{"n_kv_head": 3, "d_mlp": 1024, "vocab_size": 1024, "activation": "gelu", "norm": "layernorm", "norm_eps": 1e-06, "init": "normal", "optimizer": "adam_atan2", "grad_clip": 1.0, "warmup_steps": 236, "doc_mask": false, "steps": 7060}
Each number is 128 + 32 x the weight over the matrix's rms, rounded and kept within 0 to 255. Layers, rows and columns count from 0. Numbers have three digits each.

# layer 2 attention key, 384x256, rms 0.0883, rows 0-50, columns 0-127
187155204099144077000117156254148215189184113151205109234083152129049255181250170072097149097143102000133114178246114255084135196036062000151255185204201111040063099175037231077128004158204036125144092255120059102000151188055133215035150100112039104176086111255033150108090021157095151023179156023107058091198196125132109088190071091128000030246053184129104033144000154135028069095090
195135155137163101142153064236095255199119063192208101193030206179156161074176154076142104059078147149095128196181124204081138200052134052098201141193142080120157052069160210132199148064152090255226197155105065128118138209091130165000074057136134203127097089091139173099166152171157117036093096141135108081048046135055089037121034166169108178194126124000143062224076200075202136075081
078083056168130142181158145024134045104137113092045151050135089174191065077066118176111120179126133241137153083107133011118115107162164219067036162066056142154105211120174035186137193168109134094139176032095167113210126095115120020187092163123162112115176101045206149118198131061076135193050125200138124126086110128153134185109214098156255134044151119115152187145178087133168162167218
072154088108122104099112206114157065093150137119097132107174063135083099187142121146130123204176143091215115075101142097096119070142114112148186106058126136106110162160093019157047094213096124026072085149122149142095100101129144123175178178134067117149116130183175085177132077111125144158151136153105117152206179104098152213133200064108133048085173141196123136017140096152035089138174
172149190113109129057070111209165157120126176120212108185157174094121164166142142096134120063120074032154117111114101207179173118133049069161175060150187129101172073134122177082119062138108145134095056203165146136046166132159109232071119108090066137144095196226061085163044109193158125083213140070126164146188105130128123141121100170114043096188103125180051091090096154129074145119018
133102183105109166148113119153146172163129142156160134173094202058111182107127131119147137075136106090069110193139133213169172105116143139131088132200147113136113153122127214129113074077160132148116113134162096126110140120119180166097174090132162131114108142171076155080072200120175125074142147050082125132160105114116126081152078140084054175218075094139109148176123164130147143124074
168152175131112124042064097216147153114135165100217124164150163119146163156162145105129144066107102064153115112129111172146166140108064088143157113153167120108172090137132166093123085128115147153121097190139136124049144142141104192065102114120075137122139191187067083173076114160158138053181134053158140131176122134138105129114093198136084115157110158147061087089089104108096154122036
146110160112117169161114127147130164158133162139131114151108196080092158109115127122138157077124129106107122142147121187156164140107137142126120121170149125148116135123130201138110077075158126131108114125143104116108120127120156156122155111121145142109131160163087125109066185118146129063160142062115111169161124117113128090143083125097056174198102114158100136149140157114130113101065
103113087139132123184183147070103110134104081141051125098102093138084116135108124155135105141137149165124122143137144080100108135144156166146131126099112136128121151112138092141139163110124120130142159071128113125207119106131106050188146112162173132101151090100168138087144170089111150176074123183134123129094114143135141107141133066135161132085186136103168176157167146113167091097159
153154113159133080106149127111128102087133090115138105119157081201191097122145145106115120172101142171149164141106116055119110149133121116108142139097111129110163118132156068120176190173082133135159129125103162126155146119109103094108072108119103107148129103088150140156210062141086123174107101175146114107067120133145126140117180155174219076076138139114171095123095104135124172125144
121132090155150111183180152070130084103120099115044134057144099178169095095108116156141102179152151183144131130116118073097086125139142183109118150079071129124135149105149080133133190148104146109146149084120144142175115094118112055161137142141147112099152084091190150101171134099094136177062115208087140104070115155139112116125154081155209108074184135092170163163132106128156133110195
130153120140142102126146101110144105107115080123129121144139086197186093129133094141119108161107146152158154148108128082130096138151139127126145138099102127122162111134121075120140163173101123133155144125119169131155122131123094119118096125134103089147124096096129138141198068147069113185125115178122139123076108124147122137108172133160179076106131131112127120121102122142116160141172
109128133130115142111111121148110147142148147116136113121142152111120153129127155121107125097128132132139120106111115133126145156109109138105131137131116143136141128115172149135121109118127143133111131128111123108071114127123124136108130140108125185133158147153136096146086168124164156056128126094120121168136124145100119125132112154112127180127131136140105152148148116117149138108075
152119093157131081179158134094151068078111092095074127083127116197200091101107141145133122158113113171129150126138122051119096107146129182095127137076061142089146095090137065139140181190078158084139142108135172162157142120119084098117122147122129089125138111099168124130197109135060162168081111180076150121089116138161103133124167116166213077099164121108126143140125116131139155128156
113121129124114155138121143127107144137148152132139118130131155086116138134126136133138117125151132115145100100121123150121171107111124160139102131141130142162103140136129146146122072108155141085091136115123118138103127142134134146141153137113117167124127154154113099132078171110168135097130126098121132154179128135121140145126100133085111180123131132161122151109158113101137136135115
142119089139140120167155144035130061125124104155068163100134121170135078087116103135143111182130136176103127140157117085098111076109156141157100142115084113128064136112119070142154151168112137106160136085130111156223125143116082054184154127148132109106128086074168128134168074111110129196067099197153177092103192153116116153120146093129173106063139139102174170153147087129149120125213
114114131132125134117112124139109149134151159112154102112128163104135121124121130142114138129139128132129124123123135155127153110109101154126119137159136150147115124118145128148110086131117136128099134107129132128093119122129146132128143141121146161128128148147101097127103176107154138087133142091118139142156127125116126140119109153076129179112129122138115141119148110131145126139103
122121081155122117210142160027157046100117158129041117084126115152164052090124106132137120178126137158092139107140093092113119066116170187120071167139056137155046151108072066188128146202094147099117116085149153178216144123128076089172132156112151116101125122100160087151116104111107135183079078192165219109161166150122127156099165113110197140048143108147162194096147085111140114142195
121121133131135119129160127113147135114108095134116139142134118155120121148125131125148107128143126132130133148124131117135103160161153106156158125087133131113162108124134115103133167118120116132147113138132125131164123123135120125157110111137129087146146102115140159134128080129081123177125111150117119112089136121126137110120148096168111090144146132122133117129119171135122104130155
153151113196150108089105110179153185097160103067163078142168116191191144128127144119084142136096109144187137119125128118132127172145082116086145106086109145100188072171169075080158149187085110139155164131117183106088152144108141172061078078112099115186118143110119133130215105130069135104160130127101107128063078112164109135132159238150182090100129121133097066106078125128133167122092
131149115131128145124108128135098129142154150117138110109137147103116120125127144146128132115123121130146105114118134124133162109095113136112110124137127120153111123125140128140113097135137159124113146122120108122095112134119141143119140141139138181115130165147120085145113160111171132079138128095115161173158126138120127138123114154087134181116145137163125136116150106120162133127116
117169068201115086167158135101128047091146142110061071044165035153155033157136155151078117156146159176163128073126091093129148126111104153088134111087084157183092123114089056185100149213068200085075102101138185141155127121158065122158136181106139139138175176129139000212125109128100153131132101174171233195172133136110110186057177113118186134001173157204120229087147071126126130135124
103128115155107141139144128138120117141152134146126115114134104115109117142112146127114130133132141118129138094111128146116139136118108151122125131112122147164091139119126135167119125122121170115086133124119153119093120121157112143155145139134123179126128181131106062131100160127156127118131113123161186197170116121092134154102117142098148176071152141180107179106153114127144128129106
155136108151145123141117142107178077070116148123082100085123132150108119155143148102151147137110122129092125105153104135100102140103121104130153152112128122084116168084142121089139162111132139098136134154129090129140164132104070112161124158132111083119150114097135132141125089171124139131079139145178114114089179149142110120117083095201138062111155176104140151159107133086103088158155
112143102179131140115106110118134105127143127137106078098141124152132076155156163134115143131127144128158107131097128124125122135128081160139134119086128159138122091125081113138123146158110192091108112125121144137121094134139151153131143144160138174109130156131100067161090154118120164099121117154131218174168139105102110119117132141064138169079159094147094170103151104118159133122124
146110144128126123165135124133200097094096096129118128116132120148110132140122128120148124139127100116106140144144109123158114147171172117164121123117136128077123128133126121093136139115099119130133100116148115175159156117146119136130114129123133070146118107125126163117113086146081116193121163131130127078105172126142156129143145103162111080146135109111123117123100167132084121145143
178137125126132129153103092103142072125132141155162104044108150143131167176141124177151150155154059166090143213128088174137074049168117052106069106147104123111112083113110113138155106136074203128125128132097134202185118112101114139111131160138171084101105091136096161148045177170153120119091123096089132102125144121139159138082102141112176101155154140152095143122105129172128148157139
123110156130127181131133162114128170104079093120083147208134143151098123135117130126143151090109139128113117077135155079105112171146130140159190110101142157110137113088129131102101147111136128096141105147128118141139124138124130138178124111141108078119124114132131118121129085154118103175119134134127130093128167126111127090146129086141103123119130141099089114138174124086119119121140
110132100138137108106190134143184073103128082108111111089119095142102147151170124085131105121122118102103115071140081153199165166134107155130143152115120119128139129078148101159144168088131133148145119161114126083062171120157136154118138177113105109151135190100129095074126152130128136093118125124108140233112076084163134107136130133148168122100150150134106150142101134160122099145165
118111121164131103099130163166170107077110094123157097140130122157138186180151116116125137100133090120114113097149127149130150161115123128073154133086156125092160155085196097111110150140103122081110111130138114089065155111118090120100144101126074058159131114129170163148173098112100115125109135103125094130114086133136150125142132109188119079135138181077098134114086120109113184123090
112159110142135106142174119122113115160126109145104143080108101114100104164124116136131125123136154120138112111130092158164126092144133101172134138146143151186085148107094188160144067112158120156117113137129148133127121127128141135139156176140157170101111158104098088103088170124158131114150119099159161203164110097129149103106134120083147194131105119189138147140123128143150084162116
113181098153118136136175090142142127139143107141143126076090090103105118131116145114117092183113141114114132164102108143160122130145128148119084113123140138190096139151110161177163139104145134156102141134158173139136140131188115143149172145109151162131101182131105067076104144135130140138157133129105170222156107123132161153122155123106179170141110075183075192113119183189141133125120
164085148135131115105130163078137131127120140106124143143136187108119141164141105144113143067182129096143091069159152118145171110134149140140120121146103089116171135095154146101088131129122092147153127108123109146101124098118203101110074137130106110100173110140182182124078185113117166114122136088092093072107091133146135119121105071140129101159121177103119122164117094094128103126131
126183086188144138138118134171117123116139106114127090080129073138159100141157150100116131136111154144125146103120107122143119155113090149092137148091103126113146117117138116131151161143094161113115133140129185119073146110134106130101115143108118144124152163109138096122149138161117121095122126143114164165120093112126103116118148161140180124069163113146095146138112137150155149124099
131151155142120145114183138128145158141115134114153156161096142082093178144122147140106127150143110115124145097151165104164188125155139144042120101130116104147192123109134123151081133101148121134124144127112136112091131118163158111093123131093123117135155142130155137126093185129123158116121117106057063117146074113194159147141160122141133128130161115162085129141138168184132152078128
122055140117134113147133135098137107113051147142082146179146162137092144134097140167153165102166105126133109063120126067128121144187130089161124132138089127132094113079122147115136066161131083114158132142087125136139142114088146129150117160134085120160158103167164135154062098122100153146105121117124062130120132145133169124107070104146107098143126221112123120103140144116126080131136
131149168080100144156152157135119159129097142134122196182118120061097196102098104127140122159106109104111153110163137146158132136127159130097102136135167101120152167122169125120107152070140097154158156129146096121138143128125115092145125121085122107109133113133147165111125151130151117141116146106088065116123094146153170138133132095168127108151129117099127134153129196157125145100134
129124091132121157139137148084122093119126117168086118083116101115083095166157139129137135114122148088104124133137103192137136082114132150211111143127164147154094153123085142115144091089153149139103093110134100134180100156151137125166167166158169155106117120110094088116063150121165121127140145115207180167180177124119136108099094076111142168113122137135155166122161130126124060154153
129134122124116126052195146056150124110163117111087067065160132122044056151177166103103103104190126085117045080184118146128214142118140107085153158184094091117057188066141151132089062069175088132122120137096089093067144113130205108119162194131145137183171126111174124144078144127109185057084128117164048164104149107187112112144098081120092114133157190156165150195076105107086018135169
135141111126152178157115150107101156148117169131098132109134122098104108145088146117153151068129184104129100134135090174116107124083125135186137129145142135157079169107121159085142131097158106187147133117143098123122113140142158105164134151123150193103124127110119118088082174135170116089116145103192162162150128142123141084124087062125126168106150124104181150152166121106137039138137
128135118101113087103151138205163115090122082162140107130110087173119197127122124088154087156135096124098143100130091184129118185108149111086142154102164130081149193083210105119122157091129149120122124135101105092077161126148061109117179119101079070164093154113155142114167120117156135127108159139127078154091070143151176126147154109172138073139141157058119137127070195172099209134137
140115154075112114096126149169084163157149136137142192198123149120135171083097113107108109146124141130129152173131158073076132141109130114100146128153127117121157126154178091124105132119151069125144146123099112121142117153118101117119142100104111084161123110144149177144226083116136107141116148144111094078110123149107106137166159141130089091148133108083185075156115122130115184108137
153101139108136099105088122083094139182165176112187097126155191123129148107161138167107141087155094126159085130153175110151143096161102106083101102163085070118178105130126095139077116185120104149130160112100102158128118090077200127052081126132122108108165077133157196174090156107121163081130107114056044051084097137175088144132099153132104079156139177130163078130171065108140133127114
159087124081165131132110151131147096135123133126090157154131138157110121114128083117134134153132102131134107114161110144122159119106128122160121206147117096105079144136120112096144060108155109107149128141080114109152126159131115124144162157109094107180118109138146147130166073121135109148117146132217122109120160107129120105139132160138098106119136177084235106136084097096106098152169
126107095154159111098076112172132160093139111120151068090152120163154166123167142100116109096121116123138128089127114160112120173077104133079194148097147088071179156098172076139125186144098123138131143129141121096080139069113112131093127111125093126137154114119170150152154110111096150096106139112154108135109083160129093135127100139190140070084123162089116122107098138102114153132092
130107095150124116178093135099167052093118117124124075081150150150129094147176131148156128085131099112109101102131077183182140073138151148179075136145100119121082132119072155124147111171082162129096109102121106139174151123137163139117119161146140138117122109137113124157031128099095123135105123117153173133171147129137142140111124091115133127144119147130127162082131103118131068172130
141107140048143135124109120092098132162112159153156141129115163094086162101123105127145118136143139097107125180147159164094142050131170109163106125181157086153108162121120143120108060078167091165123115124104069128198115134097164087156160125134132120112117085145121166128063154113166123121117132145159071068146156126123094131118096085118087114196087130116186131132158144130134095143170
143124130117170127133105111117082113118152130131105092087145125164158108112150119108141124140096151128129155182099125162062111078096102114164148168133138127125101132129142116090166148132144129152152137107133131120174124119109112128145143124157124112102111134113107112134146107123174109139133142161183159134094172116090086118117118158118137122104128137118169126139134085096135133155150
140076134089141131142106147074139105125129164141113137127118169152108127123132095126160139126159109129109099144150123187102134074116157106182133146136137111109088140130110128097142095116140127111148127142092087131182125141116145112156152140144113085133134087125127199123146109124145118153115137143180127087107189109113106109119107118129111103133130150087206105147108096102105084145174
150100158073137149125106164122108118156108166142091174146106113122128128100109119119172141151139151126116112157131122160111093100114143112206110145172150136164034170167087157110133064102172122127121139157114068151175108169141111112165176139131120135143092100150115160120133125121167098144102132145189135099135197116126128107129091100097095142139108118080208122132117128127121089140163
131103100198137105119123126033160096124149150071129092075158183138133052127183164156104121078135115086155071088145105118177206078149121178137069130131040081144119101110074176149123107182098107175134137105114154170114166075110230139078057168129151170110137123107164132122067133116072172100122102107123150116119099120151097124127141154115179130135107157193113144119151097104145073153134